config.yaml
n_layer: 9
d_model: 128
n_head: 2
n_kv_head: 2
head_dim: 64
d_mlp: 320
vocab_size: 1626
activation: "swiglu"
norm: "rmsnorm"
norm_place: "pre"
norm_eps: 1e-06
positions: "rope"
rope_base: 10000.0
rope_fraction: 1.0
qk_norm: false
attn_scale: 0.125
bias: "all"
tie_embeddings: false
parallel_block: true
init: "trunc"
init_std_qkv: 0.0322
init_std_o: 0.0322
init_std_up: 0.0322
init_std_down: 0.0
optimizer: "soap_variant"
lr: 0.0067
beta1: 0.95
beta2: 0.95
weight_decay: 0.031
lr_head: 0.0087
grad_clip: 0.5
warmup_steps: 200
schedule: "cos"
final_lr_fraction: 0.1
batch_tokens: 32768
seq_len: 256
doc_mask: true
z_loss: 1e-05
train_tokens: 128200000
steps: 3913
dataset: "wikipedia_en"
Each number is 128 + 32 x the weight over its row's rms, rounded and kept within 0 to 255. Layers, rows and columns count from 0. The size above them is the row's rms in percent of the matrix's.

# layer 2 MLP down (transposed), 320x128, rms 0.204, rows 248-256, columns 0-127
size [ 93 102  96  99 110 116 105 112 106]
[[112  93  74 120 164 116 128 142  71 100  81 214 123 147 110 147 133 127 135 106 146 101 182 144 183 102 174  79 129 120 161 142 115 195 140 138  89 170 179 160 135 136 102 155  83  98 148 130 166  91 101 141 115  97  96  98 114 113 103 147 105  45 147 153 157 107 127 122 134 133  65 132 115 100 160  74 147 135 134 205  66 128  67 152 136  81 124 174  69  72 159 101 165 150 127 119 134 196 122 113 142 134 111 136  65 115  94 143 121 120 147 113 116 112 172 122 127 142 104 110 109  69  95 119 139 119 125  75]
 [ 88  98 178 129 158 132 170  84 189  74 141 104 142 160 151 103 115  98  75 121 129 183 150 151 109 142 112 177 120 151 177  99  64 114 153  97 112 149  63 128 121  63 119 173 191 101 163 123 144 122 157 140 129 111  98 113 106 134 112 131  71 113 112 134 146 133  94 139 124 178 123 122 165 156 114 179 101  59  85 131 160 126 113 121 120 154  96  70 123 124 130 146 141 117 107 144 126 151 155 188 106 180  84  81 159 106 187  77 123 140 177 181 127 124 112 137 110 140 113 163 102 113 181 125  75 118 192  64]
 [113 112 182 130 157 121 127 129 112  81 163 150 122  94  92 143 159 135 162 126 101 163 118 108 169 144 173 177 147  72 126 110 168 134 111 166 115 147 118  90 113 104 111  86 101  92 122 156  74 102  92 145 124 163  94  81 136 118 119 151 109 153 101 114  94 161 135 155 134 148  63  81 125 217 156  95  83 148  76 154 149 125 107  48 195 152 153 155 102 172 105 124 104 167 131 108 161 199 116 117 119 123 123 119 164 146 136 175  74 122 121 141 151 100 143 109 158 115 118  94 180 118 189 142  23 124 120 158]
 [132 143 117 101 157 131 197  39 125 106 154 112 114 164 169 121 136 147 119  96  60 105 104 133 134 144 145 144  79 106 109 182 121 187 125 183 187 168 156 111  97  87 130  76 142 225  85 131 134 154 128 106 122 105 129 150 117 163 125 136 139 148 118 115 145 171 119 167 125 127 134 144 139 139 195 126 127 114 180 156 127 142 193 158 111 129 153 125 114 150 102 132 187 179  94  93 153 103  90 114 139 114 137  92 109 106 149 158 185  56 122 156 169 149 145 150 115 177 107 184 188 100  84 106 112  76 137 114]
 [185  70 128  79 112 113 179  90  87  80 142 190  72 163 143 138  84 101 129  61 173  96  90 102 118 192 126 146 193 115 101 115 194 139 124 139 107  98 100 201 134  76 123 148 147 122 130 127 106  88 171 104 116 114 107 143 111 184 164 163 142 146 109 124 138  77 101 145  78 139 161 181 128 147 188 137 136 100 137 124  61 144 147 122 136  53  99 173 129 137 137 124 151  82 136 137 135 141 131 160 145 153 188 152  59 103 117 108 145 113  96 114 151 105 155 149 112 141 125 188 138 128 157 152  99 124 135 113]
 [157  77  96 145 138 144 108 108 161 158  70  98 125 124 101  55 153  95 147 101 104 156  96  98 175 107 149 137 106 146  98 162 129 196 124  97 144 106 106  85 102 135  93 129 129 125 135 109 130 139 163 117 178  96 182 115 146 133 137 118 114 121 128 153  75 189 116 160 103 152 110 140 164 108 123 108 137 112 118 166 188 115  92 117 145 152 181 151 103  72 194 111 134 167  87 105 118 167 114 126 154 136  78  97 161 209 133 123 128 112 172  97 125 171 150 112 178 111  41 152 121  87 106 141 102 115 155  23]
 [177 153  96 112  96 123 107 157  56  86 217 118 106 103 133 169 153 124  91 157 193  58 164 100 161 203 155 177  85 120  96  87 127 169 125 130 132 150 135 106 132 156 103 125 142  99 172 155 118 149 114 136 152  96 146 105 164 110  68  99 147 145 164 178 143 147 112 167 120 105 181 148 142 107 145 169 129 121 132  96 108 146 111 142  77 142 158  75 125 117 131 105  85 120  78  90  72 151 117 143 130 147  88 131 154  90 146  85 144 104 148 144 138 167 173 128  86 172  84 138  89 117  63 143  79 131 147 178]
 [127  94 158  93 120 135 106 107 170 148 187 184 173  93 186  95 144 152 125 145 127 116  94 122 238 123 127 142  63  88 155 132  81 120 149  97  81 149 104 121 120  88 184 155 221  85 118  92 147 137 159 141 121 151 189 161 165 140  88 114 169 187  95 156 153 117 137 125 150 153  94  98 146 145  95 145 122 110 160  88 136 150 178 145 185 122 110 134 153 146 181 147 144 121 197 172 103 142 101 145 129  78 140 139 122 138  95 131 165 139 111 113 153 127 112 116 161 109 137 165 149  78 134 104  71  98 153 122]
 [160 161 126 102 106 142 148 105 156 112 168 165  53 121 122 146 135 159 155 191 140 150 103 217 160 138 121 106 125 135  90 107 112 155 102 119 106 156 173 165 138 117 127 135 104 129 113 136 112  33 109  80 118 146 119 170 142 158 133 117 110 159 143 145 133 148 107  90  89  95 153 197  75 152 112 118 172 223 138 116 147  88 166 111 106 168 119 183 103 144 118 131 129 112 186 125  94 179 139 110 143 159 103 166  94  98 157 183 141 116  52 122 135 108 195 124 107  68 169 110  98 116 110 146  82 130 109 120]]
# layer 2 MLP gate, 320x128, rms 0.218, rows 249-256, columns 0-127
size [101  91  99 106 110 111 107 109]
[[169 135 125 176  78 121 132  74 140  81  55 112 106 180 101 126 124 148 144 158  52 142 178 107 155 111 146  57  98  64 132 155 163 128 126 217 120 149 117  98  87 152 174 151 117 122 116 144 133 137 140 117  71 146 155 155 132 137 171 100 150 103 184 120 166 103 165 154 131  72 128 112 111 138 111  99 123 190 111 152  98 137 148 156 167 119 147  90 180  81 127 141 105 192  84 156 114 165 104 146  80 147 109 164 141 125 124  79 108 141 152 136 138 143 104 138 141  76 104 121 147  52  98 140 144 164 167 167]
 [123 164 162  88 140 130 129 186 151 136 171 144  94 126 146 115 120 169 131 146  74 154 102 129 121 127 113 174 190 104 108  96 171 108 160  89  73 138 178 106 177 137  94 116 139 105 133  68  74 107  57 176 110 148  86  94 126 144  76 130 113 150 136  83 129 142 132 103  87 104 135 131 116 123  95 126 160 168  79 181 162 156 111 131 142  99  76  60 164 139 114 119 144 143 101 113 108  64 188 200  96 123 155 120 107  67 180 164 159 108 147 138  99 168 125 136 158 157 204 128 111 118 124 154  95 172 140 129]
 [105 116 139 104 133 148  89 163 162 113 129 150  94 118 151 153  72 155 138 101 100 113 126 128 108 129 165 150 105 218  94 107 139  82  85 126 104 160 114 128 156  97 132 130 136  89 149 137 140 121 122 159 166 135 144 139 153 159 129 121  71 132 152 123  77 124 124 106  92 105 145 135 161 100 131 118  81 160 167 153 159 153 139  82 121  91  86 201  87 204 177 101  81 143  97 172 152 138 169 151 109  70  97 100 154 120 109 167  17 125 128 125 123  51 102 129 100  88 101 134 100 112 107 158  86 122  43 135]
 [109 167 166 147 131 125 174  82 148 169 165 141 119 123 127 151 144 177 108  96 107 117 104  75 165 122 157 139 165 110 168  87 135 102 131 152 109  58  95  97 105 132 120 113  96  89 139 168  82 125 151 150 102 117  89 157 122  98 238  83 111 106 100 116 101 107 157 146 171 167 110 146 147 166 104 105 116  85 151 137 162 156 134 175 120  84 118 117 105 147 104 103 135 134  95 166 184 107 143 125 118 117 150 193 127 160 144 135 107 161 174 168  72 167  76 156 154  87  91 140 112 222  78 149 122 144  77 164]
 [130  92 128 140  80  68 136 138 135 137 165 125 160  75  75 135 100 127 167 163  98 138  56 139 152 143 131 114 163  35 131  83 101 117 112 112 118 122  98 152 108 104  73 122 142 120 167 196 145 117 132 181 127 158 163  94 129 162 147  66 121  84 109  65 147 108  88 148  93 126 119 178 112 170 121 137 112 120 164 123  95 180 114 104 140  95 102 148 106 110 147 140 170 180 117 151  93 149  97 126 116 128 110  81 189 162 147  67  80 121 108 148  97 140  89 105 105  96  77 139 104  99  42 138 123 138 159 177]
 [129 148  59 107 151 127 117 107 129 169  61 155 177 131 130  84 214 176 128  67 132 140  78 140 145 104 138 155  94 171 107  69 118 126 147  97  90 138 111 111 133  86 110 164 125 108 126 152  58  94 174  88 186 141 117 155 180  57 123 102 128 143 147 148 164 136 112 107 100 106 149 178 158 150 137  85 121 143  53 162 170  82 141  97 139 141 118 192 148 127  80 118 141  86 142 148 132 168 150  98  99 135 126 130 144 106 145 109 106 140 170 120 194 140 139 168 156 131  78 103 139 176 142 151 131 109  77  97]
 [132 134 134 139 103 129 118 146 123 158  75 143 197  89  46 110  90 161 166 136  78 134 151 147 177 145  98 146 143 103 106 114 111 145  85  50 155 131 134 133 108 140 168 118 123 103 197 123 115 139 134  79 164 136 157  56 101 145 104 109 144 135 174 110 135 147 135 130  88 116 101 161 171 147  50 151 176  91 105 172 128  84 125 110 116 129 127 121 129  55 124  98  87 145  70  98 167 103 152 148 138 137 148 165 171 139 145 133 134 165 127 154 124  99 160 120  96  71 127  89  58 166  49 169 144 105  97 158]
 [122 139 135  77 100 157  89 172  98 149 135 110 135  56 141 128 169 135 143  91 182  83 106 143 145 185  91 129  99  74 132 151  80 100 135  77 148 128 127  78 105 121 194 132  97 109 164 101 145 151 119 121 151 120 126 107 200 171 140 114 118 131  88 197 129 143 128 138 117 102  97 124 105 162 136  75 161 154 143  90 154  97 132 135 152 139 127 152 159  94 124 127 114 137 133 140 161 125 130  43 127 135  62 102 143 171 183 106 111 209 117  64 150  66 123 122  80 139 184  94 153 150 182 120  93 120 132 184]]
# layer 2 MLP up, 320x128, rms 0.207, rows 249-256, columns 0-127
size [100  97 101 108 132 106 113 109]
[[137 146  59  61  80 131 144 150 159 124 100 160  78 158 113 135 134  99 104 104 127 140 153 116  62 114 120 145  61 175 127  92  90 141 139  97 124  99 136 147 126  86 118 106 189 127 121 123 124  92 165 177 122 136 122  90 167 151 100 112  79 132 128 161 142  84 119 116 176 121 117 118 142 135 135 149 146 132 102  95 143 156  49 167 194 183 146 145 142 129 119 214 139 118 104 157 109 111  68 121 131 190 114  88 126 164 171 120 130  92 122  90  97  82  83 162 121 125  84 138 169 201 144 126  77  88 182 130]
 [ 99 141 130  52 198 165 108 154 103 108 185 134 117 102 159 162 213 122 126 121 159 175 140 170 105 121 150 143 152 127  99 157  88 129 121 119 125 120 150 102  61 143 143 107 122  99  97 136 135  72 100 169  98 121 146 114 120  98  95 123 161 118 122 138 130  46  86 134 138 169 125 118 147  65 145 122 135 125  91 115  82 138 122 136  80 121 150 136  98 129  53 125 135 148 174 154 164 123  72  97 117 146 190  62 160 116 125 122 198 138  89 171 118 166 215 162 117 162  89 115 162 117 162 132 142  92 123 138]
 [127 184 116 131 117 144 142  54  95  50 154 114  84 131 165 109 158 108  98  91  92 102 123 125 127 167 143 106 118 146 143 188  85 185 147 176 176 134 128  64  94  56  87 154 114 174  59 129 177 149 137 141 134 159  99 165 148 120 143 134  99 149 114 129 146 145 145 106 108 154  73 125 153 119 188 137 108 146  91 146  81 167 146 173  82 123  99 125 116 145  79 140 131 173 139  70 134 102 150 103 114 148 125 152  94  59  84 144 156 100  97 143 127  63 125 133 125 158 139 120 176  87 137 170  96 156 178 143]
 [168 101 110 180  72 109 165 152 113 163  61 182 103 149  96 117 148 110 132  71 118 137 108 111 131 159 108 170 126 125 164  90 117 138 113 165  91 127 134 195 114 126  71 162 133 154 182  98 133 150 143 108 178 122 145 148  99 140 131 174 156 113 129 124 152  83  93 123 103 177 103 131 129 140 160 147 182 106 114  98 118 152  57 120 140 103 138 133 137 134 165 115 179  93  70 171 150 209  87 135 150 106 119 125  15 136 145 106 130  88 120 147 177 129 141 151 117 196 143 163 129 136 170 196 130  98 122 122]
 [102  47 106  77 139  94  64 142 146 160  98 154  97 158 105 125 123 104 163 101 148 122 141  96 106 143 130 167 119 162  97  89 118 165 130 125 111 140 105 112  55 157 120 136 148 101 133 110 202 133 117 122 112 102 164 146 112 161 141  98 125  88 136 103 119 147 131 124 117 129  98 131 156 141 113  92 129 125  55 114 227 128  68 102  79 155 140 127 156 124 105 140 111 147 116 139  88 125 130 238 145  49  95 143 184 173 157 167 144  49 140 116 127 126 125  98 110  64 139 127 166 115 146  88 109 103 132  98]
 [178 153 158  54 188 165 130 145 133 172 158 190 131 142 148  84 127 136  96  89 111 102  99  97  91 116 127  93 108 178 138 141 107 111 123 107 104 141 110 147 113 127 148 131 119 144 110 194 145 128 160 126 202 130 106 194 128 139 129 168 146 122 143  83 145 147 156  69 118 110  76  97 113 143  88  86 185  85 139 138 175 104 147 147  94 134 116 169 152 131 179 125 158 135 119 161 182 151 132  80 131  93 142  66 118 141 109 129 107  83 120 108 149 131 185  40 125  83  96 103 131 163  86 150 141 162 136  45]
 [ 90  98  79  96  51 139 133 108 152  81 169  88 173  82 150 115 104 138 140 142  89  94  98 142 170 132 131 151 145  73 133 108  87 122 131  60  90 116 107 127 130  45 124 146 156 101 164 190 125 135 117  91 110 131 180 148 121 128  92 122 174 135  95  85 122  97 151 111 109 147  82 117 110 111 131 184 124 103 140 135 119 116 152 108 150 157  83  78 194  75 207 133 120 117 179 158 105 132 125 160 114 111 110 188 127 141 101 113  76 192 145 128  78 124 145  59 112 102 130 181  92 119 122 145 142 126  82 108]
 [ 91 126 135 150  82 125 136  66 158 129 153 121 121  98 147  98 148 168 126 171 123 138 115 123 136 143 156  49 161 190 138 119 181 121 117 130 118 126 131 106 180 143 142 100 138 113 153 154  83 128 166  87 150 109 170 176 164 129 147 145 105 119  92  93 158  99 151 119  91 115 131 155 112 208 113 174  92 203 142 110 170 139 170  71 118  66  95 169 103 139  94 201 119 106 134  99 103  95 140 153 168 168 145 171 133  94 130 217 142 137 115 142 161 143 136 140 146 187 168 183 138 171 160 150  86 170 116 145]]